config = dict(
    num_key_value_heads=2,
    vocab_size=2241,
    hidden_act='gelu',
    positions='learned',
    attn_scale=0.125,
    init_std_down=0.00302,
    optimizer='soap_variant',
    learning_rate=0.0051,
    lr_mult_o=1.5,
    decay_fraction=0.717,
    decay_shape='linear',
    max_seq_len=1024,
)
Each number is 128 + 24 x the weight over the matrix's rms, rounded and kept within 0 to 255. Layers, rows and columns count from 0. Numbers have three digits each.

# layer 20 MLP down, 128x384, rms 0.18, rows 105-127, columns 192-255
119136150106147128134102106143142104117115131126086107155139143181100111132107136142151154114150137115141124162124083097120057148117154108135113148116121170118125138162126132159085173117134158
090114147162106134074109112103150139164109119097093140106096132100108138166130124117124164103097095167150114137157114143118079084141131132155110152129120127115077145149139097148151150110130137
149135112151110114114113143114125128110070137114103111157097086128138137161127158151080145155131079139091121106104148131121128142108094127135121057126117134150113163128158158110121137170138140
143092159102114140125152096131091129125130076076123148117163114148160150084148134108167117129110144087138148129081100118084173125128125160119137099136149128108142170188144144121170101134102134
131129148111126113177124142104118150103139117088150138133132113119117111121164112129146135146163125128109139140124128118102148144119115105138157134128122124132147115136157101138130109144128143
124111123141189106144138137131138109149161146137126078139153111131138110130112134133158138117119111109162138129128134120120150076095147128135145112137123164189135157158083117134133140167173168
132140085129107115135189097081139141139120137140137140153132169142156111154135138099142138089096114124112144075150095128118128114121114134105172101109126120160153157151127135103080155182148141
115111168188108128148141117110129112100105136151114131119094100094123176157125126126121139127142104123151141129115144098121142097115099105141116116142109144147150150126098136121110160152125132
102131168098130142138137117136108180125128119172154110172081141157140113171131138094095118139125087093152144132075126140092159163125133102117178136115127089148128126137176127115121160091137098
107154131088077122115135151124161147143145115107141182124145129136139123118079127132098130118106113158133062101116131137110163098136100095097149129094114125137148129130131134105132125095132150
125121133103161113138100121112099114115108108116144123107128133075132102139122160127115160113125165194161108135122123103157177150159139115092163094134163111137125134112172130128113123095137132
137127133159145152153115112133132126150107161127077133135092155102150136132141114096134118148149130113145120182101141128104118170104126071143123137128100108097093144110130119136132147117132148
104144152106141076111142087142099110106095127168120099110190114093152113113142123154140130154160180131098132129133098157131138139134123083149110120157137083136176100115159096104096100160169134
123141143152159152140151111127132111131120109111169144086160130123167111108125100129130068098155084108096092128171118107159086133107180108107150148138126146176076118108151175129071164135113138
091092132122163108088161117087139080156119102073118138121126146129124091116096142116133144165146151116146117136097133123156114092160151160102171153111141158119194139150122144160157151114073121
151126092142128157122111095119143107113154185147135111066160107142120157161126139161116143113151148163126139115158109161039119161134103158117144140159155176118125154086125083155096135107155130
129120111132101139146156117138140154079103138147116126087147152132127124116152132136143120134136161117151116139133116180095140129152104130173103109138131080167166160145140138114117108146105091
124158138144123113132122137139089123149160096126144117140142094130141104110074145157146143117144126175112147138139096101128146120142110133116161152104100067113137092133127121178138135123097108
129123110152159104120136178114114080123123163114136128126145148128108116144092135142164133116162122146106122129144127127152159106136099116119115141145118113157123086094145103126092114113103137
126166131140099143122120117135158121120108136137125134133143160147147103071096123129135139099134186139105069126120095113164131115119147147136144154134092125143128170133117163133123104158097162
127073140137146117135144149142095151127140112106126089121083127139129055134103152159098107121119164115131173147119114121132125131142107141134148117129144134115130120128194131114129127117159144
125128138133131117127135152126111103116133161105128143079136103126083154115141144140116082145108135142147114101115143135117153160115148134164194120147140103097142134151166082120110128136158152
102114091145125134149124119093104138115052119105120135127135148139096115149152162144122131126158115118108132119156097151079136124146142132078162137124139120126125174140117134123140139122100122